Part of a small language model's weights: RMSNorm before each block, normalized queries and keys.
Each number is 50 + 10 x the weight over its row's rms, rounded and kept within 0 to 99. Layers, rows and columns count from 0. The size before them is the row's rms in percent of the matrix's.

# gate: layer 7 MLP gate, 704x256, rms 0.165, rows 172-206, columns 128-191
# up: layer 7 MLP up, 704x256, rms 0.181, rows 172-206, columns 128-191
# down: layer 7 MLP down (transposed), 704x256, rms 0.179, rows 172-206, columns 128-191
gate172 094:60 54 44 33 46 43 45 57 39 39 54 43 57 44 50 53 50 44 50 43 44 29 59 50 44 52 43 50 53 60 48 60 32 45 37 44 48 51 42 50 43 52 43 47 62 51 64 51 58 46 45 35 40 46 49 50 55 41 60 58 58 54 58 49
up172 098:36 31 55 50 54 48 40 54 55 47 45 44 39 45 50 52 51 46 73 31 65 32 53 45 54 40 63 62 71 55 69 36 44 46 32 33 56 44 68 63 60 54 54 56 58 34 42 57 61 56 42 62 46 34 58 54 69 47 48 51 60 34 49 15
down172 101:57 35 28 45 31 37 50 43 23 41 40 36 47 62 44 50 36 47 53 38 40 33 58 32 41 30 41 55 57 57 49 50 49 59 50 39 51 47 43 50 46 56 55 50 62 59 60 62 43 48 62 77 40 40 60 50 49 55 33 41 55 43 58 52
gate173 098:36 52 78 63 63 40 43 63 46 38 60 58 40 43 63 53 64 22 51 67 53 29 60 41 58 62 53 69 46 26 43 75 57 44 51 57 42 49 50 46 44 53 51 57 51 49 29 54 43 47 66 35 47 64 43 53 45 68 48 56 41 35 48 55
up173 106:62 63 53 45 60 48 48 68 47 48 43 60 56 40 51 56 52 37 57 58 58 56 43 48 63 49 58 53 43 54 60 65 45 47 42 45 58 45 46 51 69 44 66 37 46 47 60 58 64 46 37 54 42 47 42 41 42 55 52 57 54 48 38 44
down173 092:76 57 61 68 36 42 62 52 44 50 55 58 45 54 51 45 53 53 63 55 54 31 50 57 55 24 57 70 54 45 75 54 49 40 44 51 63 48 58 61 60 42 44 52 49 66 39 62 49 46 52 41 60 45 60 57 50 63 37 54 56 43 39 62
gate174 099:54 47 46 63 46 45 49 61 44 45 42 47 47 40 59 63 50 49 56 48 50 55 52 35 68 33 24 63 41 34 35 50 57 54 42 57 58 39 73 53 54 55 53 48 42 62 37 36 49 56 54 66 39 50 57 53 51 52 46 45 50 46 62 47
up174 101:57 47 58 54 48 49 50 50 55 43 50 51 54 46 41 37 66 46 29 56 50 44 59 65 45 47 47 51 66 54 44 38 50 62 49 52 54 47 49 69 49 56 52 33 71 56 43 53 43 61 64 52 47 63 49 58 44 60 49 64 64 65 46 38
down174 101:74 38 44 56 54 29 52 49 42 44 61 44 38 53 38 58 46 45 63 42 52 61 56 49 38 44 57 59 60 42 46 32 53 60 42 57 56 44 46 50 45 54 51 42 40 65 49 63 36 54 59 48 65 45 56 44 46 54 49 68 43 39 66 49
gate175 096:51 51 35 70 51 46 33 43 57 54 60 48 34 43 46 54 51 57 40 40 54 44 48 33 45 39 45 53 41 47 60 52 63 51 54 53 37 46 50 55 55 45 31 44 44 56 66 55 29 51 50 51 42 55 73 53 45 71 47 38 32 36 70 49
up175 093:35 52 50 56 53 54 55 57 52 54 48 32 33 65 64 42 53 38 48 55 31 36 54 45 39 47 41 47 42 52 50 45 64 63 36 58 46 52 58 46 59 58 61 52 67 38 56 51 48 49 50 69 42 70 64 36 40 51 41 52 78 78 51 47
down175 094:58 45 41 53 47 44 38 51 50 39 52 44 34 41 54 60 51 57 35 46 48 57 64 44 50 52 56 48 51 51 36 68 51 47 50 40 62 46 63 57 59 66 49 54 59 56 41 46 71 56 44 50 40 35 50 38 72 47 54 52 42 40 46 54
gate176 101:52 41 30 55 58 62 66 40 43 39 59 50 49 44 46 49 65 49 38 50 63 57 49 59 46 29 53 59 54 57 45 59 78 59 51 59 43 49 51 55 52 38 47 37 57 44 32 43 35 42 55 43 45 58 55 46 38 59 38 44 59 59 55 52
up176 101:54 55 55 50 37 55 63 55 53 49 53 44 51 58 49 52 49 61 75 59 51 46 56 50 41 45 55 38 39 40 44 56 61 57 45 47 46 46 51 58 55 39 46 54 60 74 50 35 63 62 44 52 58 56 55 19 51 48 47 48 27 65 36 41
down176 099:57 39 52 67 58 69 43 53 52 50 41 41 43 33 45 33 50 68 52 48 55 42 49 47 38 58 72 43 47 57 45 65 52 47 37 54 40 50 52 63 52 60 50 46 43 55 42 45 50 39 34 51 66 52 51 42 35 50 51 53 35 47 51 49
gate177 099:42 50 41 40 49 67 64 48 46 56 51 46 47 45 68 46 64 37 40 35 49 38 43 29 52 50 54 38 40 27 42 59 31 34 42 54 30 52 45 54 53 49 45 50 64 59 40 28 46 41 47 56 53 43 56 36 59 54 51 63 51 39 26 38
up177 099:45 62 31 64 61 47 57 49 45 68 43 49 69 43 35 48 43 55 42 54 44 58 54 54 63 53 60 56 35 53 43 53 53 45 40 59 45 59 44 43 51 47 62 46 47 56 36 60 41 45 48 66 55 67 47 56 42 39 43 63 45 60 53 47
down177 095:59 34 31 53 53 44 48 46 48 37 43 50 54 58 63 41 53 45 46 52 60 56 41 49 33 50 44 38 25 35 49 54 50 43 52 47 47 41 40 41 27 64 64 46 57 47 48 48 50 51 60 67 35 65 43 39 55 49 55 75 42 54 26 58
gate178 100:58 52 38 53 43 80 67 55 36 50 53 32 46 59 52 55 59 61 44 45 41 39 50 68 50 37 61 33 36 51 52 41 57 62 73 51 40 60 37 28 45 20 59 60 42 51 53 71 50 58 49 61 57 54 60 52 44 51 35 62 43 65 56 54
up178 103:56 45 59 50 47 56 55 56 59 44 62 52 52 55 66 48 51 37 64 53 46 58 64 54 51 51 44 38 54 67 71 55 61 47 45 44 52 44 39 68 34 48 47 39 39 59 68 47 41 43 51 52 64 38 43 64 45 50 28 45 59 65 44 48
down178 103:53 52 62 61 56 46 54 54 74 53 56 63 59 65 56 49 61 56 47 55 37 54 37 30 60 40 61 39 48 39 66 37 41 39 49 52 65 49 57 43 42 56 70 33 56 45 67 32 28 49 44 51 55 42 37 54 40 52 43 71 50 53 57 52
gate179 101:38 74 51 55 36 50 53 50 64 48 64 34 60 65 56 57 59 61 45 45 48 49 40 66 61 51 40 45 50 36 60 50 44 51 48 30 53 57 59 35 56 44 47 39 44 61 36 67 49 57 53 50 43 48 58 50 45 37 56 53 31 50 52 58
up179 102:55 40 45 51 43 68 50 45 52 51 26 62 55 51 50 27 56 45 52 62 45 52 50 32 54 65 35 51 37 44 59 74 57 26 53 57 56 43 60 28 32 40 36 58 49 63 60 35 62 59 66 48 38 40 52 50 39 41 49 40 60 44 52 71
down179 104:57 41 52 55 49 39 34 48 55 46 54 53 54 41 48 56 48 53 69 31 50 43 44 71 34 37 56 44 55 45 66 54 33 51 42 44 66 46 37 69 38 54 40 42 52 49 43 58 59 57 71 67 65 47 63 36 53 61 53 71 67 52 66 41
gate180 101:44 41 41 39 45 50 52 49 57 56 64 37 59 51 47 58 59 40 52 62 51 67 67 47 34 59 61 47 54 53 49 45 77 46 44 49 50 49 76 46 64 41 61 44 43 55 60 64 56 62 57 52 64 54 58 60 60 45 47 37 39 63 50 52
up180 098:36 46 43 48 50 47 45 62 51 44 51 37 55 34 62 62 70 56 65 39 45 37 60 43 34 68 48 44 63 38 53 37 57 54 75 53 65 33 49 41 44 61 48 35 67 36 54 47 55 34 56 46 41 49 40 60 51 43 52 50 39 47 39 41
down180 100:53 57 60 49 59 65 55 59 60 54 43 57 38 58 42 51 57 61 51 41 67 54 41 55 58 48 53 51 30 73 65 51 62 42 37 45 49 51 50 66 34 63 51 51 51 49 20 48 51 77 43 77 57 38 42 47 57 55 24 51 49 47 66 64
gate181 096:49 53 51 42 51 53 63 36 51 52 58 28 55 46 41 38 33 38 59 51 66 43 61 45 50 46 49 49 28 42 57 61 68 53 52 72 38 46 45 47 28 33 46 44 55 65 53 32 62 58 64 57 53 58 69 53 63 45 70 61 51 65 57 73
up181 099:48 39 44 59 35 68 51 56 58 67 77 49 62 43 44 43 56 44 69 49 46 41 64 57 59 50 41 68 59 49 59 62 48 58 29 54 49 49 37 45 64 50 43 57 51 45 43 45 33 38 42 42 47 50 50 65 46 35 27 35 52 47 37 54
down181 101:43 50 56 48 58 50 42 51 61 56 54 55 49 51 37 37 46 70 47 50 41 55 55 47 44 61 52 42 47 55 37 45 43 59 39 71 44 56 63 70 44 49 62 54 56 39 51 55 47 16 69 61 47 39 57 37 45 71 44 53 42 39 61 57
gate182 098:45 70 30 45 65 51 61 44 48 47 51 54 55 46 63 57 40 56 58 43 51 40 75 55 40 54 54 54 48 48 61 52 69 54 50 67 35 58 59 49 48 36 53 49 57 62 41 62 41 64 43 44 43 51 38 61 56 57 61 50 46 43 40 53
up182 102:50 39 48 76 60 42 53 39 36 42 49 60 35 56 45 63 51 68 55 48 62 48 49 44 51 52 53 46 55 44 55 58 49 56 40 67 40 35 46 56 68 68 63 53 75 47 48 43 48 50 39 58 50 78 56 34 58 44 53 59 59 43 48 60
down182 100:42 59 57 52 57 49 63 48 42 44 37 60 42 39 46 54 48 59 40 49 39 63 47 55 45 46 63 41 43 40 40 46 52 60 45 31 55 41 50 56 57 61 43 48 54 39 40 48 58 58 50 50 48 62 63 52 45 55 37 40 39 41 45 44
gate183 097:47 65 40 45 66 43 47 44 55 56 57 43 51 36 66 41 48 45 63 43 52 51 56 60 54 66 53 46 43 52 47 38 50 47 47 38 45 56 60 58 41 56 53 43 39 47 50 51 51 50 53 74 51 53 52 39 45 69 45 73 26 52 47 56
up183 094:59 48 61 43 66 62 39 49 55 53 54 45 60 40 40 44 45 54 35 33 52 32 49 40 32 31 65 49 57 42 56 46 42 56 52 55 56 47 54 58 52 51 43 46 51 48 29 54 45 46 55 38 53 59 54 65 47 43 46 34 49 48 49 55
down183 098:53 61 48 57 50 44 27 58 60 45 45 49 48 48 48 65 47 29 67 50 55 43 34 55 47 55 43 59 50 30 66 48 56 50 62 41 56 44 25 57 52 67 55 64 56 53 47 46 39 44 51 61 70 55 39 45 53 49 45 57 57 37 39 45
gate184 100:53 41 57 34 50 39 44 81 47 31 23 49 49 41 51 53 43 56 54 53 48 55 55 49 54 45 52 59 59 42 40 40 61 41 59 28 47 48 64 38 47 24 46 38 58 46 36 56 45 47 57 51 45 58 48 55 39 55 65 60 45 56 44 65
up184 096:49 44 11 61 38 34 54 47 56 45 54 38 41 37 43 56 45 34 43 57 62 41 42 58 42 53 68 54 41 54 54 40 56 58 32 51 61 46 52 37 51 60 30 51 61 52 48 51 45 66 55 57 59 40 51 49 57 49 43 55 38 58 70 46
down184 097:45 53 57 50 41 62 46 42 31 55 63 43 61 36 19 46 58 54 37 36 50 49 35 50 42 51 41 64 57 42 47 48 53 53 45 43 66 46 31 54 50 65 37 49 67 54 62 48 56 52 48 43 52 48 46 52 39 41 66 47 32 43 51 41
gate185 097:35 59 48 54 56 53 48 52 52 63 47 42 51 56 51 44 54 48 46 39 52 59 48 48 38 43 51 43 71 52 27 53 65 72 42 47 41 51 51 48 51 40 33 54 39 48 42 47 46 39 69 56 45 39 42 60 59 39 36 43 43 56 33 52
up185 095:41 63 60 46 42 54 42 55 38 45 52 38 49 50 57 48 40 36 56 38 65 54 46 39 43 51 46 35 42 50 44 34 61 53 55 31 43 66 52 62 47 50 43 30 47 55 43 31 46 45 51 57 25 35 40 63 44 42 63 70 54 53 35 59
down185 098:31 43 42 65 57 51 47 54 59 63 35 49 62 60 43 48 50 58 57 41 46 49 44 49 42 45 54 46 67 52 46 45 42 51 37 46 59 24 48 55 37 56 58 53 58 44 53 72 37 51 61 41 44 46 63 44 54 54 33 50 57 31 43 45
gate186 097:33 52 73 46 50 62 65 41 46 37 57 52 60 55 56 44 34 28 50 33 36 47 52 48 46 77 39 57 48 45 51 44 58 41 50 57 40 44 32 52 56 25 31 48 42 51 39 57 50 50 49 46 48 37 53 64 35 47 45 46 51 38 49 55
up186 103:53 57 37 56 50 52 45 45 51 49 49 41 46 44 49 52 61 60 45 59 74 27 46 50 65 61 69 56 50 52 66 32 58 63 59 54 50 68 47 61 58 42 40 58 49 62 32 58 35 47 54 47 39 43 49 47 45 37 67 59 25 58 43 33
down186 103:41 58 46 49 44 42 61 40 64 38 50 61 18 54 50 56 60 62 40 42 54 56 36 50 61 37 41 50 43 61 50 50 48 58 53 59 40 36 47 47 29 35 54 60 59 55 45 47 80 44 44 60 56 43 54 59 53 60 59 31 46 59 50 32
gate187 097:54 53 35 40 53 46 45 50 42 50 47 53 57 59 64 63 60 66 50 49 58 54 50 56 60 52 60 47 59 34 40 41 65 49 49 49 48 63 47 56 60 49 42 40 57 64 46 46 38 57 48 63 29 57 43 69 62 46 60 51 51 56 46 52
up187 105:49 50 49 55 44 45 46 37 56 45 66 28 51 70 56 71 36 52 37 53 45 43 65 52 57 69 56 40 73 37 56 50 45 55 48 56 45 40 44 49 42 41 61 45 50 65 44 49 27 73 60 42 27 49 48 44 42 56 41 34 56 47 69 39
down187 103:56 54 47 58 56 56 51 59 41 57 56 44 63 53 53 50 56 61 34 60 47 52 45 72 46 65 57 47 52 59 39 45 54 56 55 55 45 37 52 61 49 36 63 68 42 44 56 48 46 41 49 48 58 35 54 51 59 50 47 57 38 50 55 77
gate188 100:44 44 44 50 58 50 66 52 65 41 52 62 42 63 59 35 65 41 35 59 41 63 44 51 67 64 37 48 39 35 62 45 61 46 49 38 66 50 34 55 45 50 42 52 50 32 48 54 37 45 60 48 43 49 41 59 57 40 48 44 33 71 48 51
up188 099:41 44 46 43 54 40 33 58 45 46 65 55 60 57 53 54 39 44 50 61 43 32 78 58 66 53 39 58 62 49 58 51 36 54 36 30 63 33 37 50 47 45 57 43 45 60 59 49 44 65 41 44 29 43 42 48 50 29 40 57 47 42 42 58
down188 103:34 52 61 45 55 39 61 69 58 43 46 52 25 45 51 47 53 44 68 65 36 58 68 44 42 46 57 51 56 41 54 53 42 24 35 69 39 37 49 42 46 42 67 25 51 49 85 53 64 51 42 70 53 35 54 45 48 40 35 64 48 70 61 53
gate189 098:57 46 31 66 42 52 50 64 32 59 63 54 41 57 56 31 50 36 42 52 58 50 47 37 64 62 56 48 45 40 46 49 60 50 28 46 40 48 45 42 58 49 41 52 44 48 52 43 41 29 64 49 54 51 40 57 67 37 71 49 46 32 49 49
up189 099:44 28 58 68 44 52 57 53 40 64 44 48 52 50 40 63 55 39 61 46 62 42 54 53 45 59 43 51 49 42 52 49 48 50 53 64 43 52 38 44 66 42 56 56 32 57 47 49 50 45 54 56 54 58 51 50 61 48 40 41 54 33 41 53
down189 099:50 64 56 46 44 45 52 62 56 50 46 53 66 49 75 50 42 29 53 61 48 50 63 38 69 46 58 45 54 67 54 72 46 48 58 46 58 40 50 39 39 45 47 44 34 35 20 58 49 58 46 51 43 62 52 62 44 35 56 59 47 55 66 41
gate190 098:45 42 50 56 53 49 61 37 50 48 53 60 51 47 49 45 44 43 48 52 42 57 54 36 39 40 54 52 49 69 43 51 54 41 51 21 48 34 35 30 49 38 60 50 52 48 55 46 47 40 39 34 64 54 47 52 45 35 49 43 45 86 57 60
up190 096:63 58 55 29 28 59 53 61 45 59 35 58 41 54 40 59 53 59 59 38 52 61 56 62 52 50 67 65 58 48 46 73 39 57 59 37 46 42 59 61 41 50 46 34 49 52 45 54 43 46 46 71 55 50 52 62 57 44 38 51 38 51 58 52
down190 097:45 49 42 49 35 59 50 37 52 60 51 53 43 71 51 57 52 37 43 45 68 58 45 48 43 37 45 57 38 47 48 50 57 54 41 46 34 47 34 50 33 41 39 42 35 44 29 40 46 49 34 52 33 83 59 45 62 39 47 30 71 47 43 47
gate191 102:47 49 47 33 54 63 43 41 39 62 49 54 56 32 51 76 63 55 65 64 57 48 37 41 51 48 34 49 48 42 46 59 39 54 71 44 45 45 64 47 51 59 51 47 62 51 41 56 56 58 50 30 46 56 46 50 60 49 64 26 52 37 42 59
up191 096:35 38 70 41 49 59 60 50 65 29 45 75 38 49 54 54 63 44 31 64 54 58 58 34 34 70 46 56 48 62 36 52 54 48 55 40 53 50 29 49 51 42 56 33 60 31 61 51 43 54 62 40 48 56 33 38 51 54 50 63 50 53 45 52
down191 098:47 65 66 68 41 51 34 42 58 49 61 49 44 61 57 46 63 39 61 57 46 44 56 56 49 70 55 57 51 52 41 48 40 57 48 41 55 46 53 48 59 50 60 55 60 55 45 54 67 22 54 45 43 50 37 63 40 50 51 65 46 42 53 49
gate192 097:60 41 49 48 50 49 48 51 65 49 33 46 55 51 68 65 51 63 42 53 58 44 48 50 51 51 45 46 47 62 47 61 57 54 64 58 38 42 36 63 50 33 63 42 57 52 58 57 53 69 63 67 65 37 48 57 33 62 55 68 63 38 38 56
up192 098:31 46 49 50 30 30 46 47 28 42 40 47 50 63 45 49 68 52 58 63 51 57 55 57 59 50 47 46 44 49 46 61 51 40 42 38 42 52 54 51 41 57 43 52 48 52 49 70 53 50 43 51 47 43 62 44 42 56 49 59 56 43 49 59
down192 099:39 34 49 38 51 47 40 57 44 59 58 51 33 60 37 53 44 40 51 44 53 34 33 54 31 61 64 44 60 45 32 58 52 48 52 44 69 70 39 55 63 55 46 61 37 38 57 71 44 55 58 40 48 43 60 56 48 51 62 54 45 61 55 65
gate193 097:52 58 49 50 62 46 54 55 58 60 46 42 49 29 58 50 40 52 16 47 49 46 47 47 48 68 34 55 49 54 57 48 51 34 40 49 56 30 60 46 61 53 55 44 65 48 48 50 36 58 57 56 51 44 68 38 51 55 61 47 44 65 49 60
up193 103:53 53 55 59 44 36 53 35 66 36 38 52 50 43 40 73 34 45 27 46 32 50 59 46 43 54 30 47 48 44 56 56 51 50 64 42 26 58 58 50 30 69 36 66 59 42 41 41 55 59 60 44 54 40 40 50 31 42 62 34 45 41 44 38
down193 102:54 56 31 56 44 41 64 50 34 56 40 46 54 50 32 54 35 54 47 51 41 44 53 54 27 44 42 36 36 59 52 39 56 52 28 37 51 36 43 43 40 66 55 55 61 45 43 52 59 50 57 41 52 41 62 62 47 54 54 38 50 47 41 74
gate194 098:59 72 63 51 66 51 43 45 37 64 42 33 30 45 53 57 45 54 49 42 50 59 64 50 31 58 51 47 45 35 46 48 51 33 49 53 40 63 43 43 46 40 67 55 60 63 66 47 60 55 58 40 15 67 44 48 46 34 43 45 54 49 55 37
up194 103:47 51 65 49 48 54 66 41 77 49 41 64 46 59 63 63 38 50 31 36 49 54 59 45 37 45 50 46 56 35 43 57 64 44 32 46 68 36 59 39 58 36 68 47 63 34 68 45 76 54 72 38 39 51 30 37 37 47 55 34 46 48 62 54
down194 100:53 40 43 36 45 54 52 43 46 52 35 54 57 45 59 39 40 43 59 54 47 67 64 61 56 55 56 54 53 53 65 52 61 68 47 49 51 45 37 45 32 54 34 46 67 56 38 51 61 43 58 45 48 53 42 56 63 49 53 47 71 46 51 50
gate195 102:48 36 56 46 36 63 34 53 53 57 37 46 34 36 14 50 44 41 57 43 67 68 43 46 68 66 43 53 41 32 49 33 34 56 44 53 37 35 38 58 59 66 43 43 51 42 61 53 47 50 46 47 41 56 38 43 38 47 45 54 61 35 54 64
up195 100:56 69 54 51 60 58 45 50 39 67 65 21 39 46 53 56 46 54 59 52 46 52 52 64 38 60 41 40 58 50 74 59 48 44 56 48 40 61 51 54 64 59 63 56 41 48 54 43 42 39 43 51 47 57 43 56 52 68 60 42 59 41 37 37
down195 104:49 49 57 41 49 45 65 68 48 38 55 45 43 52 50 43 44 49 44 49 54 45 52 58 45 46 50 41 48 58 69 46 45 60 58 42 39 40 54 34 55 38 35 53 51 31 57 57 35 58 60 45 42 58 54 59 41 54 43 60 63 61 44 59
gate196 100:50 57 54 48 48 50 55 48 68 60 66 38 64 62 63 44 56 38 50 50 65 63 59 56 52 69 52 57 42 33 47 30 48 65 54 42 61 50 57 41 58 58 45 47 64 49 55 58 43 48 72 69 53 51 55 51 58 27 37 69 45 41 64 58
up196 101:53 32 38 44 74 45 59 46 51 44 26 54 59 38 48 39 54 35 42 46 26 58 49 49 44 45 58 65 62 55 41 47 54 44 59 58 65 56 54 50 47 41 55 47 59 66 60 56 35 54 65 36 57 51 52 46 55 39 56 62 38 47 52 51
down196 099:57 50 38 66 38 67 44 50 52 50 62 56 46 43 43 52 48 53 53 51 56 36 58 42 50 64 50 52 55 61 46 57 48 52 47 64 20 58 49 55 37 73 59 57 57 64 54 41 71 52 31 42 64 42 49 65 61 67 58 68 30 34 58 53
gate197 101:35 46 48 58 39 59 57 66 51 68 36 37 55 56 37 57 38 48 40 44 52 68 68 50 56 44 42 49 51 57 56 51 57 70 64 35 43 52 62 54 50 34 38 48 54 52 44 33 56 52 48 53 44 42 49 62 45 28 65 65 41 50 47 54
up197 105:40 40 44 67 62 40 57 33 55 32 38 59 48 51 42 67 48 52 71 69 40 52 50 27 45 57 49 55 47 49 29 47 67 62 56 48 54 57 60 46 59 48 39 57 36 47 45 36 54 71 50 36 50 43 44 58 40 53 46 51 56 58 71 67
down197 105:54 39 53 43 34 58 70 39 51 48 48 49 53 54 50 60 47 48 69 50 61 31 65 58 41 46 63 47 50 30 33 62 62 36 48 44 42 51 56 57 59 45 42 57 61 40 36 58 49 40 32 40 59 58 39 66 33 47 46 38 54 42 46 50
gate198 099:63 40 36 51 52 44 42 49 59 49 40 69 41 46 55 47 52 44 46 45 38 50 53 36 66 64 54 66 45 51 38 45 53 76 43 54 49 54 31 41 54 52 49 55 34 51 46 58 41 39 41 64 41 62 43 39 68 43 52 48 57 31 47 43
up198 099:41 67 47 53 54 51 51 53 47 57 63 49 32 50 61 44 37 60 36 53 53 47 46 64 54 36 49 67 39 52 44 49 43 47 45 39 60 55 59 64 53 52 54 58 78 49 64 43 49 47 58 53 48 60 47 27 45 55 55 52 65 53 45 53
down198 101:59 61 53 54 52 55 52 39 42 59 40 51 64 44 46 41 29 47 48 33 43 55 57 28 40 43 40 64 51 44 59 59 58 44 61 57 46 47 63 48 41 43 53 44 52 52 47 32 37 55 56 56 41 61 34 64 52 33 56 52 53 59 52 68
gate199 103:53 59 45 45 32 55 21 44 43 32 47 53 50 55 60 62 37 56 35 53 50 47 52 49 52 56 51 46 47 48 36 61 67 45 56 48 51 57 57 35 53 40 47 43 41 47 42 39 56 38 50 44 55 79 44 34 35 40 47 39 48 52 41 51
up199 105:54 49 37 52 65 28 45 53 59 41 45 50 57 58 36 48 36 43 53 51 59 56 40 53 49 57 32 32 62 45 35 58 69 43 57 65 44 55 56 41 52 62 69 55 40 49 49 47 56 59 63 55 40 44 52 52 69 49 44 54 53 63 48 46
down199 103:33 44 57 51 37 45 40 71 41 52 55 36 60 54 57 59 46 39 30 40 40 41 26 34 73 46 52 58 47 42 50 73 40 62 56 55 46 38 46 47 62 51 45 43 59 51 73 53 39 43 51 59 45 67 51 57 39 65 52 53 54 57 69 47
gate200 093:59 60 50 44 54 40 56 47 51 54 37 57 37 33 50 46 52 43 59 45 52 58 37 62 75 37 45 53 55 42 54 70 67 56 66 62 57 52 42 52 42 63 59 37 58 52 45 58 49 41 41 58 48 51 38 58 50 51 38 58 47 62 60 57
up200 096:48 54 41 33 39 30 63 47 35 54 45 60 48 63 52 55 54 49 53 35 41 47 43 43 22 49 54 61 34 47 44 35 37 51 52 61 56 52 50 47 52 53 38 49 52 62 43 41 57 40 51 45 63 59 41 47 63 63 69 53 72 56 51 35
down200 100:62 46 45 60 69 52 40 40 52 63 53 20 50 45 68 52 46 28 45 47 58 49 56 51 47 47 37 61 56 80 63 46 48 57 48 54 62 57 41 49 46 57 56 63 50 48 63 55 56 61 33 48 39 59 70 33 48 55 39 50 59 56 38 49
gate201 098:38 45 61 36 41 45 37 49 72 58 40 47 67 47 62 60 30 39 50 35 63 41 55 54 56 71 51 47 59 47 38 43 54 52 60 30 44 54 36 40 45 42 52 47 77 65 38 50 56 39 50 51 58 54 72 42 42 28 40 40 30 46 49 44
up201 091:61 17 47 61 66 40 56 49 61 39 54 51 52 44 59 57 45 60 45 58 59 54 51 58 41 51 50 51 20 49 47 55 59 67 44 56 54 27 58 70 57 54 39 49 59 49 57 48 47 48 43 55 35 49 51 34 54 42 64 53 47 49 51 53
down201 095:45 32 62 34 41 56 39 62 46 49 41 53 45 65 44 42 48 35 44 53 54 31 37 56 55 44 56 37 56 58 53 50 41 66 29 28 62 51 42 50 35 64 58 43 39 58 59 56 40 61 45 65 59 58 57 53 59 62 48 49 79 43 42 75
gate202 099:53 46 50 39 65 58 45 54 54 47 60 34 62 46 59 44 58 36 55 52 46 58 42 39 61 41 35 41 59 55 48 42 50 42 48 45 48 58 47 58 37 46 53 45 50 47 44 61 52 45 32 48 54 66 51 50 67 47 35 49 46 49 51 42
up202 104:71 33 49 42 48 58 38 39 62 66 49 61 78 54 31 44 45 40 21 32 61 50 66 53 53 37 54 59 42 50 46 56 54 37 56 60 65 56 48 54 56 50 41 61 52 52 39 51 46 39 41 49 55 43 48 60 52 65 55 26 49 61 46 58
down202 103:54 44 40 56 48 60 21 56 53 36 53 52 31 64 55 48 36 56 41 44 52 43 47 59 38 66 48 52 48 53 45 55 49 69 64 61 34 58 50 50 50 29 13 51 43 56 51 48 44 65 49 46 48 42 46 51 48 56 47 37 63 45 33 56
gate203 100:55 44 47 45 59 57 64 45 56 47 29 45 49 54 70 41 43 51 39 51 43 43 46 37 47 54 60 50 43 40 55 44 28 33 43 67 65 51 45 56 41 37 47 36 43 57 56 38 60 47 57 46 50 47 49 46 63 57 52 49 48 50 52 72
up203 103:59 44 46 44 25 54 62 60 64 47 38 46 62 55 54 65 62 49 54 37 56 38 51 42 33 45 42 65 27 52 57 42 52 66 44 35 46 52 59 35 57 56 51 36 55 50 47 45 54 45 70 66 41 60 55 28 45 48 50 34 55 44 62 49
down203 105:62 39 43 71 55 49 51 47 49 48 60 43 66 41 43 51 62 33 70 54 52 47 37 57 54 72 48 50 59 45 53 32 47 60 52 57 47 53 45 49 57 42 58 45 42 49 42 49 32 52 40 62 50 41 35 58 49 42 58 46 59 52 56 60
gate204 102:58 37 39 40 43 46 34 48 53 54 60 54 36 45 52 53 36 68 44 50 50 55 58 30 47 40 62 60 50 56 40 29 45 46 41 52 52 46 58 54 61 49 44 49 47 44 43 63 50 53 60 47 55 55 65 62 61 44 44 57 34 54 55 59
up204 101:47 53 49 53 36 74 45 52 46 41 48 59 47 56 44 40 64 42 66 45 50 41 56 63 58 67 63 58 38 40 60 42 36 47 68 33 60 52 46 44 57 50 69 44 38 74 52 43 52 50 42 55 56 67 36 64 43 55 20 73 45 60 44 63
down204 105:46 34 48 45 50 57 52 60 64 54 41 42 49 51 50 48 82 70 48 41 56 50 66 43 60 57 27 52 31 32 42 49 42 44 30 34 37 49 49 41 53 50 41 40 49 54 62 45 43 64 31 55 54 51 45 65 52 48 38 37 43 56 67 52
gate205 098:51 47 47 31 54 34 80 50 64 43 43 41 37 51 55 63 47 45 48 58 57 42 48 54 56 49 56 48 39 47 65 65 61 53 22 53 40 52 47 64 49 38 60 49 49 65 55 52 51 51 57 49 57 63 40 58 53 61 53 45 47 60 56 58
up205 103:40 68 49 43 47 42 48 44 40 59 67 51 65 49 34 58 68 48 31 57 45 45 48 49 42 49 38 66 40 46 61 50 46 43 54 61 49 52 54 54 55 54 37 41 47 48 60 58 61 43 36 39 45 52 44 50 54 48 48 37 58 46 41 45
down205 101:52 50 46 44 44 41 47 40 61 63 49 46 55 46 39 50 41 46 31 73 54 43 42 40 44 50 49 30 59 30 48 54 42 63 64 53 55 53 43 56 48 45 45 38 67 77 54 47 58 47 49 52 58 59 48 51 33 38 43 64 30 40 69 42
gate206 101:52 35 40 41 46 48 45 71 47 52 28 63 34 44 54 39 39 45 65 39 50 27 62 54 65 56 43 37 48 28 36 53 48 47 66 63 34 29 43 42 56 39 41 56 60 46 57 61 51 33 61 48 27 54 49 34 45 57 58 55 37 44 56 41
up206 101:34 40 52 62 41 38 59 42 39 38 56 73 42 47 59 56 48 50 37 47 53 57 49 46 45 63 53 54 48 44 47 53 45 38 41 22 29 54 66 56 47 41 37 65 58 55 41 46 45 41 67 55 63 43 65 46 45 67 58 42 39 54 43 36
down206 104:56 67 57 59 54 58 58 54 74 52 66 58 48 47 46 38 57 45 29 53 35 45 45 61 46 45 47 58 52 61 57 62 69 51 45 62 40 44 59 57 55 61 67 38 51 55 45 54 49 71 47 73 47 68 64 48 57 47 25 38 55 39 44 45